{"n_layer": 8, "d_model": 192, "n_head": 3, "n_kv_head": 3, "head_dim": 64, "d_mlp": 768, "vocab_size": 8192, "activation": "gelu", "norm": "layernorm", "norm_place": "pre", "norm_eps": 1e-06, "positions": "rope", "rope_base": 10000.0, "rope_fraction": 0.25, "qk_norm": false, "attn_scale": 0.125, "bias": "all", "tie_embeddings": false, "parallel_block": true, "init": "normal", "init_std_qkv": 0.0364, "init_std_o": 0.0452, "init_std_up": 0.0521, "init_std_down": 0.0521, "optimizer": "soap_variant", "lr": 0.00848, "weight_decay": 0.0, "lr_head": 0.014, "grad_clip": 2.0, "warmup_steps": 200, "schedule": "wsd", "decay_fraction": 1.0, "decay_shape": "square", "final_lr_fraction": 0.0, "batch_tokens": 65536, "seq_len": 384, "doc_mask": true, "train_tokens": 267800000, "steps": 4087, "dataset": "wikipedia_en"}
Each number is 128 + 32 x the weight over its row's rms, rounded and kept within 0 to 255. Layers, rows and columns count from 0. The size above them is the row's rms in percent of the matrix's.

# layer 4 MLP down (transposed), 768x192, rms 0.052, rows 414-449, columns 96-191
size [104  98 101  94 108  92  97 103 102  99 111  87  90  97 118 104 106 105  98  92  87  96  91  89 113 103  89 106  95 113 113  97 100 111 103 101]
[[141 159 119 124 105 141 121 112 126 114 125 125 153 112 147  97 145 144  76 121 121  94 139 128 119 171 112 138 134 158  89 148 132  62 114 117 127 112 139 179 132 171  77 124  83 144 106 117 102 101  99 115 130 148 140 126  93 131 154 109 119 122 220 162 213  85  79 101  97  73 113 160 131 134 163 117  89  78  99 121 105  90 148 138 141 163 105  88 118 130 165  89 156  96 127  40]
 [ 73  83 187 127 130  77 132 104 144 141 115 195  93 133 129 132 187 148 114 122 120 107 125  76 203 108 212  91 118 121 158  74 175 178 162 124 109 170 143  89 164 113  57 102 109  45 116 176 173 155 122 135 124  92 132 162 170 113 186  80 167 121 106 137 129 110 155 136 158 104  80 152  82  69  94 131 175  88  43 131 107 191 144 153 111 113 115 132 108 125 117 157 107  79 152 108]
 [150 144 214 168 144  71  99  97 124 120  94 137 133 124  89 156 126 175  58 131 163 146 132 100 151 114 122 165 125  89  97 101 116 146  97 117 153 161 111  87  96  92  62 115 114 105 156 148 173  64 141 134 155 166 117 108  79 135 127 138  72 143 125 204 183 147 111 103 159 143 130 127 161 178 140 138 124 152 137 189 129  88 121 119 162 103 122 163 128 155 122 113 170 112 123 140]
 [176 131 162 184 146 187 149 145 188 101 161 121 140 162 129 111 154 101 138 161  58  77 138 106  78  85 135 121  86 174  98 177 162 168 160 162 157 127  92 142 206  61  93 125  87 114 105 124 190 157 157 127  45 147 166  92 121 144  78 116 114 123 189  56 112 132  85 103 126 126 143 157 107 137  83 137  99 151  92 101 136 104 141 169 163 218 167 133 161  92 103 136 139 146 160 106]
 [164 119 177  57  99 168 118 148 116 190 134  70 172 117 115 108 117 184 117 163 124 115  70 140 169 149  88  63 110 117 187 143  97 116 165 149 118 164 144 128  79  95 167 119 140 123 130 135 151 146 111 142 103 162 117 116 166 130 186 125 157 101 136 108 143 133 111 125 120 121 149 104 161 147 105 142 147 135 170 167 175 102  85 126 148 218 117 139 108 140 175  95  82 151 126 147]
 [206 156  85 131 115 117 168 115  88 180 120 122  99  86 144 142 185 123 152 160  88  92 222 128 181 124 112 151 125  84 112  80 153 111 145 212 172 147 143 120  81  95 168 116 115  82 153 150 178 145 126 120 126 111 127 177 155  77 121  96 134  58 189  69 128 144 101 132  91 155 141 124 138 157 165 117 158 126 136 111 109 149 129 207 125 115 131 113 137  99 146 136 157 175 112 157]
 [ 73 147 163 156 148 120  94 134 104  71 151  98 201  94 151  66 135 141 125 112 119 153 111 120 139 116 106  50 165 121 122 152 176  96 141 117 131 201 129 138 150 105 107 103  82 165 117  48 136 141  53 125 129 121 113 140  74 114 116  73 101 119 119 107  84 123 112  85 144 108  73  69  96 137 139 179 109 147 134 126 114 152 181 137  92 123  82 122  84 127 143 113 164 108 149 153]
 [125  83  77 112 134 135 164 105 104 156 154 116 157 145 132  95 123 152 172  55 184 150 134 140  96 185  87 127 154 152  93 105 138 144 140 167 148 162 150 141  54 151 136  14  89 164 172 102 126  91  79 128 124  65 109  72 143 153 167 135 134  46 115 106 159 104 148 122  88 101 152 103 122 104  40 173 109 133 102 117 151 154 206 127 153 122 158 105 125  92 130 172  61 131 166 149]
 [120 142 147  81 172 147 149  79 149 110 156 146 132 159 128 161 153  93  85 154 130  86 151 106 136 151 170 103 128 132 120 109 196 149 170 140 154 110 130  97 228 120 189  64  84 163 131 130 130 137  96 145 155 166 113 106 145 145  80 108 174 117  72 132 107 128 150  64 123 102  61 167  96 145 165 114 120 142 149 166 137 136 106 135 151 161 153 148 157 123 164 131 135  65 108 150]
 [155 101 113 116 138  86  91 153 150 123 109 217 147 125 140 159 135 145 160 107 106  82 128  83 175 108 134 152 105 126 130  92 113 126 131  96 115 132  81 131 111 163 119 122 168 195 116 147 138 119 131 163 191 131 128 125  68 145 128 112  75 137 162 135  79 111  76 130 175 121 167  96 148 133  74 167 149 139 150 146 104  93 111 109 117 142 193 132 171 168 134 145 158 209 145 113]
 [127 125 109 147 135 159 109 162 194 193 138 105  98 103 197 143 102  64 119 154 150 153 139 101  87 141  98  53 132 181 168 133 102 139 128 121 152 113 103 135 151 115 117 187 114 200 133  63 131 169 138 133 122 127 105  93  56  98 137 162  91 146  88  94 165 126 148 193 149 133 169 142 164 148  92  98 119 161 100 106 119 167 111  94  97 199 155 180 138 173 104 134 124 107 107 102]
 [175  64 119 169 137 149 126 115 160 150 128 103  78 117 105 105  78  98 170 126  97 135 119  97 116 149 157  92 116 124 112 124 129 165  84 123 159 111 199 120 141 106 137  99  60 129 102 109 138 107 127 124  80 113 126 179 106 129  84 142 143  99  96 114 164 111 157 138  84  44 126 116 104  32 167 126 124 132 120 110 149 136 101 102 108 107  98  68 107  93  91 118 138  98 119 130]
 [145 178 151 126 161  70 150 101 117 152  68 132 147 130 130 102 175  46 122 171 183 122 142 137  99 146  98 160 128 154 159  85 149 131 143 125  82 160 185  81 109 116 127 135 141 110 150  88 129  83 116 114 108 166 132 105 106 120 119 162 103 134 122 139 137 120 122 113 104 150 103 111  66 112 143 160 110 119  72 156  50 102 154  90 107 174 186  80 143  99 152 132 138 179 104 108]
 [152 136 159  83  85 136 142 125 135 127 104 157  67  57 121 171 112 151  68 137  64 215 133 113 126 125 130 130  62  91 112  83  82 132 132  74 133  67 154 104  94 128 125  92 140 139 114  79 127 133  70 152 116 133 137 190  98 129 116 152 162 142 130 132 159 123 141 147 111 128 107 123 110 138 154 135  46  94 133 133 127 117  82  74 111  94 136 133 106 112 139 146 147  49 133 170]
 [149 115 123 126 103 164  71 110 119 148 122 147 124  98  68 134 139 107 108 119 132 172 100  55 111 194  79 194  48 114  86  91 146 142  99  88 139 157 141  94 118  77 101 149 122 133 127 133 115 188  82 110 136 147 133 137  79 131 113 130 155 106 128 130 137  84 131 106 114 113 128 147 114 103  99 126 143 155 169 104 146 200 114  78  56  96  77 148  92 135 116 187  97 160 106 102]
 [ 77 157  79 156 127 161 112 180 131 155 194 123 136 134 108 173 162  75  99 137 156 170 148 129 101 122 189 177 130 101 152  81  99 126 121  97  94 125  42 119 187 106  97 153 159 186 159 119 113 149  53 106 112  37 149 107 153  68 129 136 142  93 105 205 107  92 186  95 116 140 140 116 131 136 104 128 105 126  67  95  85 162 138 151 115  97 110 159 105  94 100  93  62 134 148 151]
 [128 108 119 103 187 174 139 164  96 129 123  91 136 139 128 176 177  99 110 123 121 167 106  63 148 135 129 112 122 138 187 129 127  76  78 165 144 164 157 115 134 148 110 143 137 158  81  76 134 122 109 115 119 146 112 125 105 123 207 146 149  90 120 100  73 171 114  95 128  76 152 171  79 103 110 150 148 161 138 143  71 157  79 117 113 147 167 184  80 115 129 101 160 105 124 122]
 [126 162  62 189  55 183 128 111 131 138 155 162 150  76 140 102 183 117  87 120 143  71 187 146 141  66 169 140 148 126 133 178 131 113 185 196  96 146 136 130  83 157 127 151  76 173 112 119  70 125 160 168 121 113 138 111 111 124 119  93 165 157 113 155 124 107 138 182 109 113 139 145  84 128 141 109 142 114 143 162 122 105 106 122  76 127 145 104 130 123  51 129 149 146 163 113]
 [142 162 135  99 179 144 136 121  75 140 165 142  80 132 133 126 109  99 133 116  80  55 108 112 138 106  62 132  96 130 108  97 150 153 133 114 153 214 161  86 140 164  96  92  90  96 117  98  97  45 122 109 138  92  85 128 142 162  97 154 152  80 107  79 145 104 111 132 118  30 159 122 128 132 155  78 126 106 151 135 128 151 125 150 154 103 128 125 110  99 178 123 117 139 163 128]
 [141 178 100 130 176 131 152 130 138 144 106 126 168 167 112 117 152 150  90  88 113 180 131 117 152 139 201 132 150 106 131 129  86 135 166 117 166 147 152 130 127 153  82 123 134  99 129 180 173 104  92 109 106 114 113 129 154 130 150 168 144 164  96  91 169 110 132 108 189 171 175 104 107 228  67 133  89  83 145 171 133 117 149 137  47  80 104 103 125 127  65 139  93 134  50 174]
 [158  91 113  66 160 170 140 146  71 162 182 151 166 102 164 154 125  65  99 153 126 145 122  91 117 169 112  96 190 148 137 104 152 177 167 121 140 115 133 117 192 145 144 124  52 136 164  99 110 117 140 160 112 161 123 115 103 202 134 162 171  85 171 185 125 150 115 115 117 119 108 156 113 111 158  86 148 101 135  98 157 153  99 185  80 130 144 109  79 113 132 110 152 113 108 127]
 [179  97  53  85  39 173 144 132  86  63 100 112 163 157  98  92 109 103 152 163 175 104 156  75 181 117 174 142 123 129 134  98 166 112 110 153 206 135 105 139 138 130 124  99 153 120 167  61 171 128 143  64 176 136 166 112 107 152 106 123  75 133 111  81 187 163 139 127  94 149 154 196 115 149 127 153 111 166 175 145 171  91 130 125 131  91 118 141 167 129 156 120 142 144 163  65]
 [135 151  70 123 135  61 119 132 152  89 159 134 155  85 140 136 144 188  90 123 117 107 123 142  94 131 120 154 172  89 139 142  86 145  99 133 164 135  82 120 155 172 141 136 126 139 151 187 177 101 118 114  86 174 127  95 113 163 114  86 101 141 142 117 101 127 114 108 167 171 158 109 107 144 116 149  80 141   1 125  91 102 132 126 133 144 143 111 176  75 191 161 147 155  69 132]
 [ 90 102  89 100 134 170 103 146 133 160  94 141 120 174 131 155 115 177  88 129 164 111 180 184 208 133 151  69 107 124 113 183 111 138 117 114  87  89 116 112 104  58 117  87 107 126 122 145 143 132 118 100 126 144 132 144  99 138 137 123 133 116 127 182 154 141 149 124  75 182 150 113 133 101 112 135 135 146 125 103 166 114 103 146  83 207 127  99 163 150 116 207 151  77 113 154]
 [120 186 145 130 116 146 162 154 115 108 139 136 103 128 158  46 116 118 112 163 115  88 139 164  28 103  76  77 140 104  98 159 141 119 153 103  85  94 163 123 123 103 165 136 102  97 120 116 172 140 108 116 177 124  90 165 143 162  77 139 117 112 141 112  79 151 106  79 153 105 173 120  98 159 108 191 138 192  78 137 113 166 109 120 139  88 123 158 128  84 149 119  65 116 123 130]
 [175 129 101 117 151 128 112 112 129  78 109  60 121 153 103  49  98 108 148  76  97 124 140  95 141  75 160 157  84  90  98  94 124 123 113 164 170  74 144 148 161  96 156 111 161 148 189  78 146  78 136  84 140 183 139 135 126 137  72 123 150  79 113 127  99  67 103  78 135  88 119 120 130 158 164 125 110 197 131 122 100 138 196  73  74 124 179  78 119 167 160 167 127 163 123 131]
 [199 116 108 219  99 137 164 120 156  98  71  96  97 113 110 129 123  83 159 186 125  76  83 147 123 145 180 122  81 137 142 109 116 143 121  83 140 126  81 143 133 104 130 192 101  84 116 140 152 123 158 114 140 124 133 136 199 134 139  97 147  94 214 163 141  73 103 112 141 111  69 109 173 135  43 142 137 122 102  96 127 178 125 165 124  98 124 116 161 152 152 118 141  69 145 149]
 [149 163 127  79 138 123 105  76  85 128 108 178 199 179 134 116 115 166 167 151  76 106 149 137 121 171 163 161 133 186 179 136 149 186 141  75 129  81 191  97 151 161 121 137 131 102  92 145 132 102 151 102 181 114 111 101 139 103 107 147 112 140 183 104 136 171 131  95 192  88 207 165 112  39  83 133 198 134 112 137  75  90 152 155 103 130 104 145 105 154 154 122 152 114  58 125]
 [161 139  90 104 101 144 112 116 145  39 142 112 128 119 178  82 140 158  98 102  69 160 170 119 128 146 151 231  89 108  92 141 134 134 137 156  96 107 176 103 141 118 157 140  89 145 181 175  66 184 129 154  88 116 141 114 125 123 134 174 142 145 110 114 102 100 106 105 159 127 199 130 126  63 128 166 159 129  83  96 107 132  96  77  97 113  80 117 155 151 103 135 127 145 128  88]
 [ 81 115 139 162 139  97 111 107 214  94 138 112 132 102 114 164 143 111 133  90 159 118  97 165 150 121 177 121 151 123 162 160  92 151 120 123 118 172 127 125 127 167 149 100 201 177 156 136 162 135 162 115 156  81  98 145  85 225  35 130  88 109 103 112 114  69  73 146 101  71 167 167 133  87 119  85 127 138  93 142  88 118 146 107 149 103 133 145  96 118 150 129 151 139 186 148]
 [129  82  13 150 131 212 105 137 111 144 103 102 127 147 137 166 104 134 222 123 166 136 147 146 159 163 177 171 209 104 179 126 138 100  96 102  51 179 143 125 126 177 142  93 109 168  89 115 174 148 118 107  87 166 129 113 156 167 121 113 103 103 127 123 132  86 121 138 143 127 144 160 125 122  82 184  95 114 100  89  95 110 114 129 173 127  99 127  98 105 134 123 126 122 132 146]
 [169 183 135  71 129 108 193 137 100  85 152 190 155  98 155 102 110 156  87 133 158  88 112 137  72  51 137 113 147 145 120  86 142 193  76  85 163 126 143 140  86 111 147 148 137 127 184 183 111  83 136  82 167 112 106 136  97 199 138 158 110 125 151 108 140 151 131 147 101 170 122 121  97  92 142 110 139 112 187 117 139 139 146 148 139 140 113  96 115 152 140 152 130 138  77 154]
 [100 170 194  89 175 125 147 203  89 152 105 128 206 171 149 101 160  96 180 105  99 169 100 120 107 135 123 130 151 135 144 111 157 125  78  85  59 130 136  82 116 136 102 125 110 124 139 123 141 195 148 137 224 130  66 110 151 107  75 134 114 102 137 150 132 104 127 121 107 157 158 158 158  88  67 118 150 151 160 135 162 131 155 142 155 154 159 114 106 141 184 166 157 128 107 116]
 [113  74 185 145 145 133 107  88 107 113 113 118 124 130 121 176  87 125 136 135 118 133  91 201 153 125 101 128 162 118  89 172  60 130 107 110  98  78 184 108 124 110  95 168  96 135 131 103 105 180 105 129  92 115  86  96 176 174 170 164 140 166 119  99  91 125 125 189 124  87 172 104 127 154 147 112 121  81  63  98 223 145 101 114 176 117 106 230 146  51  96  99 158 139 137 143]
 [ 79  52 140 125 153 157  63 146 190 136 138  70 141 187 196 117 117  95  85  95 140 140 159  78 163 165 148 110 133 120 124 127 127 104 131  67 125 121 139 157 200 122 126 117  97 125 116  99 129 177 105 130 176 191 182 185 116 185 117 100 152 142 104 180  91 182 119 161 158 161 110 123  89 108  94 131  54 133 149 143  58 143  99 132 110  80 161  89 113 108 124 125 148  67 129 137]
 [ 92  71  84 120 129 109 106  69 187 148  64 111 171 176  69 181 144 177 152 143  71 190 120 133  72 105 134 116 128 134  59 122 135 125 132 128  87 139 139  62 118  85 125 162 137 116  81 156 114 131 115 151  80 140 111 114 144  98 124 145  98 148 132 106  69  97  85 151 103  89  96 160 136 129 162 118 117 143 144  70 177 174 162 160  64 151 207 177 148 151 118 116  86  63  79 134]]
# layer 4 MLP up, 768x192, rms 0.0522, rows 415-450, columns 96-191
size [ 81 105  94 102 100  93 106  97 107 113 105  90 102 109 101 101 106  92  85  85  91  98  93 110  99  87 100  95 103  99 103  98 111 108 101  99]
[[115 134  91  72 150 129 155 106  76 153 169 110 110  70 138 102 122 113 108 201 124 197 122  91 104 136 108 138 158 164 146 126  94  87 145 167 145  78 129 165 160  70 136 179  66  89 202 116  98 118 104  97 102 144 188 159 102 145 105 145 147 107 176 175 118 152 129 130 154 119 179 136 158 184  95 162  91 114 157 159 123 109  95 124 102  83 145 159 143 178 161 108 152 142 117 160]
 [110  97  67 114 133 154 109 173  79 115  92 126  71 120 162 118 137 147 137 113 174 164 111 103 135 120 164 196 111  93 144 152 189 176 120 101 121  59 166  68  83 148 130 164  66  84 106 150 147  86 169 117 110 122  56 122 140 134  68 133 127  86 125  87 100 126 114 101  78 117 166 135 131 153 171 129 148  92 159 169  52 140 142 167 133 148 114 173 147 169 105 157  96 113 129 138]
 [137 160  85 207 170 139 159 121 119 130 168 170  71  95 112 132  76 107 124 160 128 133 134 125 122 126 141 133 113 132 103 103 148 136 133 121 165  93 194 173 130 144 132 184  97 113 145 160  73 136 200 103 170 116 119  99 137 113 115 157 143 148 155 149 105 135 202 197 107 116 129  67 138  96 120 167 154 107 158 113 143 137 176 127  88 102 131  75 170 128 151 170 105  96 159 159]
 [156 115  68 119 108 110 112  69 137 149 112 104 169  82  85  98 130 191 106 104 129 139 110 130 122 133 110 138 154 148 152 127  99 193  84 129  95 176  91  90 112 142 161 124 111  69 197  91 103  76 132 125 120 117 102 155 157 149 105 201 100  76 177 152  56 147 157  91 130 146 161 161 131 137 126  85  87 154 152  84 182 157  79  87 125 104 134  35 125 118  97 108 144 148 186 160]
 [141 127 131 175  84 154  93 125 129 184 175 204 148 138 148 149  90 125 110 131 172  53  86 161 128 108 142 171 124 168 112 124 159 129  71  97 165 123 175  77 122 161  93 229 133  70 146 136 100  99 145  93 107 155 153 139 112 134 103 155  93 126 162 109 162 155 127 135  82 121 132 146  80 102 174  80 134 167 129  98 130  51 143  95 139 106  89 113 103 156 129 136 124 154 124 148]
 [192 142 174 116  91 144  66 113 127  59  92  91 154 126 106 107 133 120  74 126 174  95 126 166 117 181  68 158 123  87  77 106 169 114 142 145  62 139 110 134  99 132 136 180 122 138 131 140 208 118 119 150 162 152 105 160 139 125 155 157  92 138  59 158  90  92  98 105 144 173  80 126 141 143  82 124 146 121 152 155 162 132 119 150 139 126 102 123  87 147 116 113 111  78  94 154]
 [210 179 115 113 136 128 112  66 140 133 145 152 144 164 115 173 143 175 128  76 151 125 141 120 202 137  82 115 146 124 173 138  89 199  91 110 103 112 153  99 131 197 140 106  81 142 119 163 118  79 149 120  54 113 169  87 121 108 124 136  78  77 182 169  95 117 112  73  99 183  89 122 152 102 164 129 129 199 125 157 113  63 181 120 176 143 147  65 116 184 159 160 131 129  99 100]
 [138 168 112 166 128  72 119 131 142 117 117 106 137 164  62 113 101 164 128 111 106 107 136  91 167 125 137 128  71 124 148  86 129  75 189 129  84 164 144 127 117 154 121 130  97 109 173 117 162 119  64 195 147 171 138  82 156 118 147 133 167 147  92 151 171 134 220 135 120 200 175 142 152 131 184 104 177 115 148 154 151 117 113 140 127 108 211 167 127 114 127  88 167 173 114  99]
 [ 93 110 156 123 106 141 144 106  78 116 127 155 107 152  99 123 110  77 163 147 151 120 146 148 104 121 110 110 119 113 140 132 134 105  95 130  59 154 135 131 197 154 134 172  54 148  59  90 132  90 149 146 152 112 148  83 116 122 224 144 164 152 138 160 173 140 135 110 142 112  56 170 121 118 180 107 109 134 172 126  78 163 174 151 187 120 149 116 140 138 148 115 101 156 118  77]
 [143 111  99 120 198 105 129  72 158  96 113 116  87 146 109 138 172 124 110 150  83 100 145 126 123 142  86 120 145 128 105 145  54 192  97 187 162 136 151 191 123 134  99 173 140 120 169  70 171  86 138 160 106 151 147  89  75 109  91 128 139 116  99 106 190 135 126 122 145 184 214 165 119 111 154 168 173  93 138 126 129 123 180 146  87 106 181 147 141 124 126 103 141 114 162 152]
 [ 99 147 143 107 120 132 158 118 105 157 103 126 118 186 128 157 164 154 143 124 118 110 133 134  68 122 158  94 105 134  63 136 195  89 102 119 123 112 174  78  72 167  94 139 138 115 107 151 139 167 147 125 117 143 139 131 118  47 125 120 163 176 173 105 166 141 130 159 109 168 122 164 143 125 141 120 127  98  76 126 108 122 188 114 180 178 125 119 146  90 171 159 108 175 233 158]
 [106 152 147 158  86 137 107 168 146 105 183  95 111 149  70 125 158 124 101 113 127 160 123 137 148  85 120 151 163  82 153 197 136 114 134 195 121 111 168 151 102 144 104 104  92 132  94 113 129 157 174 145  98  72 145  92 105 126 131 164 132 146 163 149 148 161 202 111 159 147 114 113 122 115 136  93 132 127 169 143 145 127  64 106 121 103 116 116  64 131 164 104 176  84 139 179]
 [194 107  84 140 143  93 182 159 159 142 122 177 143 120 102 157 132 129 137 160 189 122 144 139 131 112  84 139 156 122 128 139 100 122 108 122 119 118  88 103 122  88 122 157  98 102 147 170 140 143  71 150 156 143 108 125 120  92  53 134 174 153 114 122 124 120 157 153 155 136 133 111 173 192 137 113 156 217 132 136  97 154 100 139  53 166 183  96  88  87 147 129 130 105 121 123]
 [139  89 112 132 139  83 165 138  76 146 104 112  81 190 116 105 112 108 101 158  82 110 128  97 116 150 136 101 151 140  81  97 173 150 155 166 100 108 130 118 148 128 171  95 161 130 146  54 126  74 139 120  98 125  67 115 104  95 106  86 145 156 192 139 204 175  80 172 114 195 135  82 121  71 175 138 158 112 104 156 178 128 154 145  91 162 129 112 113 144 118 121 158  97 141  99]
 [129 115  68 138 136 138 124 133 101  90 108  84  83 154 111  83  88 157 165  81 123 166  83 122 142  70 155 133 127  89 143 116  82 136  46 132 150 101 107 199 127  83 142 110 108 103 163 144 123 128 144  75 157 131 196 131 160 142 140 107 151 142 127 147  82 152 114 135 122  88 120 107 123 148  94 153 127  77 153 149 153 147 123 111 173 145 116 137 110 105 196 135  95 109 110 104]
 [123 132 118  62 125  87 126  69 109 168  93 136 167 179 117 147 117  78 151 118 133 141 137 127  82 160 152 140 141 134 113 173 164  77 157 109 161 153  56 100 116 132  65 153  79 190 117  70 155 112 125 143 172 126 111  47 156 129  90 150 140 120 136  95 108 115 155 123 108 123 156 133 128 119 125 147 145  91 120 122 117 109  70 140 201 154 127 137 161  84 156  64  78 175  89  95]
 [ 74  48 120  50 121 153  83 134 130 128 133 123 125 193 215  78  87 156 168 115 125 126 113 117 124 197 109 185 186  80 126 108 148 147  78 112 109 112 156 102 121 195 117 157 104 148 160 129 137 169 175 196 158  77  84 150 156 123  86 174  99 145  63 115 122 144 103 138 157 132 129 147 140 123 124 121 162 128  68  51 129 162 157 155 133 149 130 161 123 136 139 154 129 167 131 156]
 [146 135 214 126 101  86 105 147 129 139 113 110  47 141  83 143 117 111 120 108 140  91 131  83  86 141 129  89 109  76 109 157 117 210 138 182 102 158 152 124 155 151 116  55 181 161 138  87 159 130 119 150  99 140 136 173 124 119 143 110 139 107 121 154 219  89 152 122  95 128 111  93 154 147 151 118 197 109 148 131 141 148 113 102 151 147 105 118 119 132 130 127 166 112 139 137]
 [152 117 112 100 109 101 151 181 153 187 154 152 122 113 171  91  75 123 133 132 168 112  93 132 149 154 147 126 145  82 116 125 139  86 143  84 146 131 188  61  66 129 140 117  92  97 117  84 140 162  72 167  96 114 184 112  79 150 126 154 192  88 133 164  87 182 128  99 129 179 186 173 126  95 127 143 142  76 121  80 159 161 150 146 198 113 116 155 144  81 118 105 112 194 104 145]
 [113 155 161 137 139  48 117 108 110 120 129 167  99  91  91 109 158 137 169 189 142 108  77 112  99  54 131  91 142  96 130 117 171 134 180 129 127 116 193 180  73 162 136 171 124  85 123 153  76  92 114  78 153 154 101 189 170  60 128 147 107 121 130 132 130 136 156 129 120 130 124  99 136 109 104 133 118 143  97 135 139 136 151 158 169 106 129  89 121 162 137 148 180 118 117 134]
 [106 131 109 161 154 101 141  44 114 156 153 137  99 165  87 200 130 166  95 129 137 153 115 158 130 126 102 112 131 137 113 119  67 138 128 156  25 151  92 134 102 171 172  97 118 109 134 199 112  92 116 133 164 102 100  99 140  84 126 128 191 128  96 133 163  66 132 140 168 141 115 114 163  77 112 146 154 119 157 173 112 141 119 179 127 141 108 100 117 131 131 118 114 163 195  96]
 [ 91 119 106 103  81 117 137  95  82 119 128 175 155 123 125 118 129 152 136 131  33 184 133 121 175 156 163 103 102 148 146 113 157 119  80 141 138 105 141 142 122 120 189 107 149 159 129 150 139 137 132 172 166  81 112 134 149 124 116 112  92 119 121 107 148 130 124  97 154 149  83 107 170 108 130 150 108 109 174 144 172 193  74 117 114 141 106 116 105 144 133 191 125 130 109 107]
 [108 143 156 143 159 107 127 101  93 119  74 131 201 184  79 164 101 118 107 144 176 127 127 143 223 108 186 160 122 115 128 130  93 191 196 143 119 149 170 126  81 116 202 137 105  74 122 124 107 117 145 103 140 127 104 131  96 181 142 119 163 138 141 115 144 171 164 225 123 132 108  94 126 128 170 142 104 131 117 159 138 148 119 141 169 107 135 143 101 104  87 122 113 128 129 125]
 [133 125  95 100 111 120 142 147 107 129 101  90 173 165 153 122 162 102 149 164 122  20 110 170  71 148  64 185 203  94  97 124 140 134 131 103 140 149  96 134  80 109 138 154 116 134  92 157 128  97 143 122 127 105 186  61 172  99 129 122 103  75 141 134 192 143 175 146 148 152  92  75 136 100 128 131 144  80  92 144 156  98 119 121 107  84 111  81 122 189 101 147 175 133  88 125]
 [147 137 138 121 193  75 175  91 104 152 152   0 121 195  91 127 110 127 144 116  97 119 187 110  63 136 134 111 112 132 178 101 133  91  94 100 144 109 121 139 123 178 150 140 138 130  66 162 144 113 116 129 166 111 120 181 100 175 136 121  85 155 106 133 133 170 178 116 204 127 129  98 162 117 139 174 144 112 145  83 124  87  80 114  78  69 178 122 165 127 158 165 126  94 143 121]
 [116 166 116  66 105  92  82 189 121 126 105 100 154 125 117 144 131 110 164 145 137 131 156 130 103  96 114 134  90 109 126 168 122  87  76 142  81 128 131 109 106 133  85 149 131 170  97  50 137 113 162 126 140 141 124 148 107 117 134 146 101 160 141 135 122 126 174 131  65 167 140 151 141 154 116 130  96 194  57 116 165  83  94  91 199 125 167 180 138 104 112 114  99 160  62 169]
 [117 153 131 169 113  50  93 163 139 115 168 157 109 175  99 134 147 193  68 122 150 165 166 152 116 133 166 122 128 125 163 126 144 131 102 120 139 136  77 105 128 185 117 135 126 119 116 116 153 132 135 174 115  88 189 114 136 110  95 109  80 114  39 156  88 148 173 105 112 155 155 155  62 106 138 122 111 115 154 112 137 135 149 148 137 130 143  66 113  86 115 130  97 136 125 121]
 [113 134 120 116 157  95 137 161 145 125 134 107 138 150 112 142 173 165 102  96 126 119 153 161 155  84 142 100  85 174 173 132 100 117 103 181 150 165 165 134 158 160 133 154 151 185  66 186 154 149 130  93 164  92 143  99 112  80 148 154 122 106 110  95 121 170 159 107 174 149 128 117 108 103  97  65 173 140 142 148 122 104  72 123  97 105 118 169 171 114 191  75  90 175 142 129]
 [104  98 150 193 137 147 110 126 132 128  93 113 182  76  78  81 147 153 165 139 123 152  51  99 122 117 110 154 123 117 143 179 147  80 107 110 193 125 117 118  77 139  71  92 184 149 111 119 130 147 143 131 159 160 126 103 183  90 169 194 119 117 106 145  64  86 117  96 128 117 213 119  67  75  98 178 187 127 116 214 130 110 144 158 147 115 146 104 106 116 168  63 136 162 174 117]
 [118  71  71 125 159  98 139 129 106 170  76 103 128 138 149 125 156 147 122 119 156 122 134  74 129 116 130 130 135 138 137 111 105  85 116 115 130 179  92 110 103 136 121 111 137  72 151 150 141 135 133 104 115 183 165 113 141 151 161 170 148 142  61  95  66 114 145  94  88 150 121 127  68 188  88  84 184 164  88 137  96 110 158 130 138 117 183 108 143 114 158  89 144  94  93 116]
 [ 80  94 114 103 119 115 122 171 133 106 129 109  96 152 107 118 174  99 192 140  83 190  92 101 139 162 150 126 102 115  71 130  87 124  96 119  63 147  85 122  77 127 160 120 169 125 119 124  81 118 123 151 132 116 127  69 153 132  95 137 128 169 136 127 189  94 151  78 107 156 165 141 136 122 109 187 131 147  72 174  66 126 155 100 142  84 113 124 123 129 151  96 196  87  92 182]
 [176 199  92 119  75 142 131 129 121 148  56 111  81 128 150 144  87 153 129 153 122 165 112 143 124 138 128 145  89  55  87 128 156 164 133 173  79 183 104 147 154  85 145 153  87 158 154  93 155  88 134 144  88 122  83 124  83 108 152 167 150 163 142 111 154 181 138 198 138  97  64 190 124 124 104 119 118 151 100 146 129 108  74 102 156 108 218 119  96 179 169 123 158 120 189 114]
 [160 138 123 141 148  75 123 105  92  93 142  92 109 193 116 122 134 180 103 118 129 110 106 168  70 127 156 159 141 139 122 125 108 111 110 161 175 100 103 153 110 126 189  85  74 114 178 125 130 107 164  73 135 130 124 162 148 144 137  72  99 103 122 154 116 139  97 143 102 121 162 111 128 132 167 156  97 146 125 152 110 134 114 111 104 112 123 191 138 146 101 114 163  67 153 135]
 [146 186 134 131 157  79 120 142 142 139 110 123 117 172 114 133 158 153 138 154 138 105 139  94  74 102 114 178 153 177 101 120 123 118 146 125  87 178 125  92 103 169 188 111 131 106 110 156 121 155 170  99 137 126 169 129 146 112 112 131 147 119 107 107  99 123 153 129 187 123 103 145 161 160  96 129 109 120 144 134  98 161  93 145  93 105 173 123 115 185 121 136 167 132 144 217]
 [141 119  69 229 137 104 165 123 158 118 136 123 141 144  45 138 115 170 143 166  94 162 185 133 134  98 117 117 141 138  87 119 134 122  82  88 132  97 106  82 118 154 148 119 120 116  52 163 116 140 123 162 126 136 141 119 157 124 153 175 109 141 140 139 110 155 121 111 116 139 108 105  41  52 121 162 125 165 101 170 113 112 135 185  90 136 179 199  85 124 155  89 121  76 133 128]
 [ 60 151  90 108 165 146 106 140 151 118 133  77  98 125 123  95 119 155 107 131 130  73 134 116 179 105 125 174  87 125  93 156 145 135 121 153 102 168 126  90  99 183  64 182 119 122  69 112 144  85 104  70  93 157 109 119 126 133 130  70 149  97 130  79 149 141 134 108 158 166 156 109 142 125 127 172 125 154  97 100 162 101  81 168  96  78 135 183 126 145 168 135 145 134 116 104]]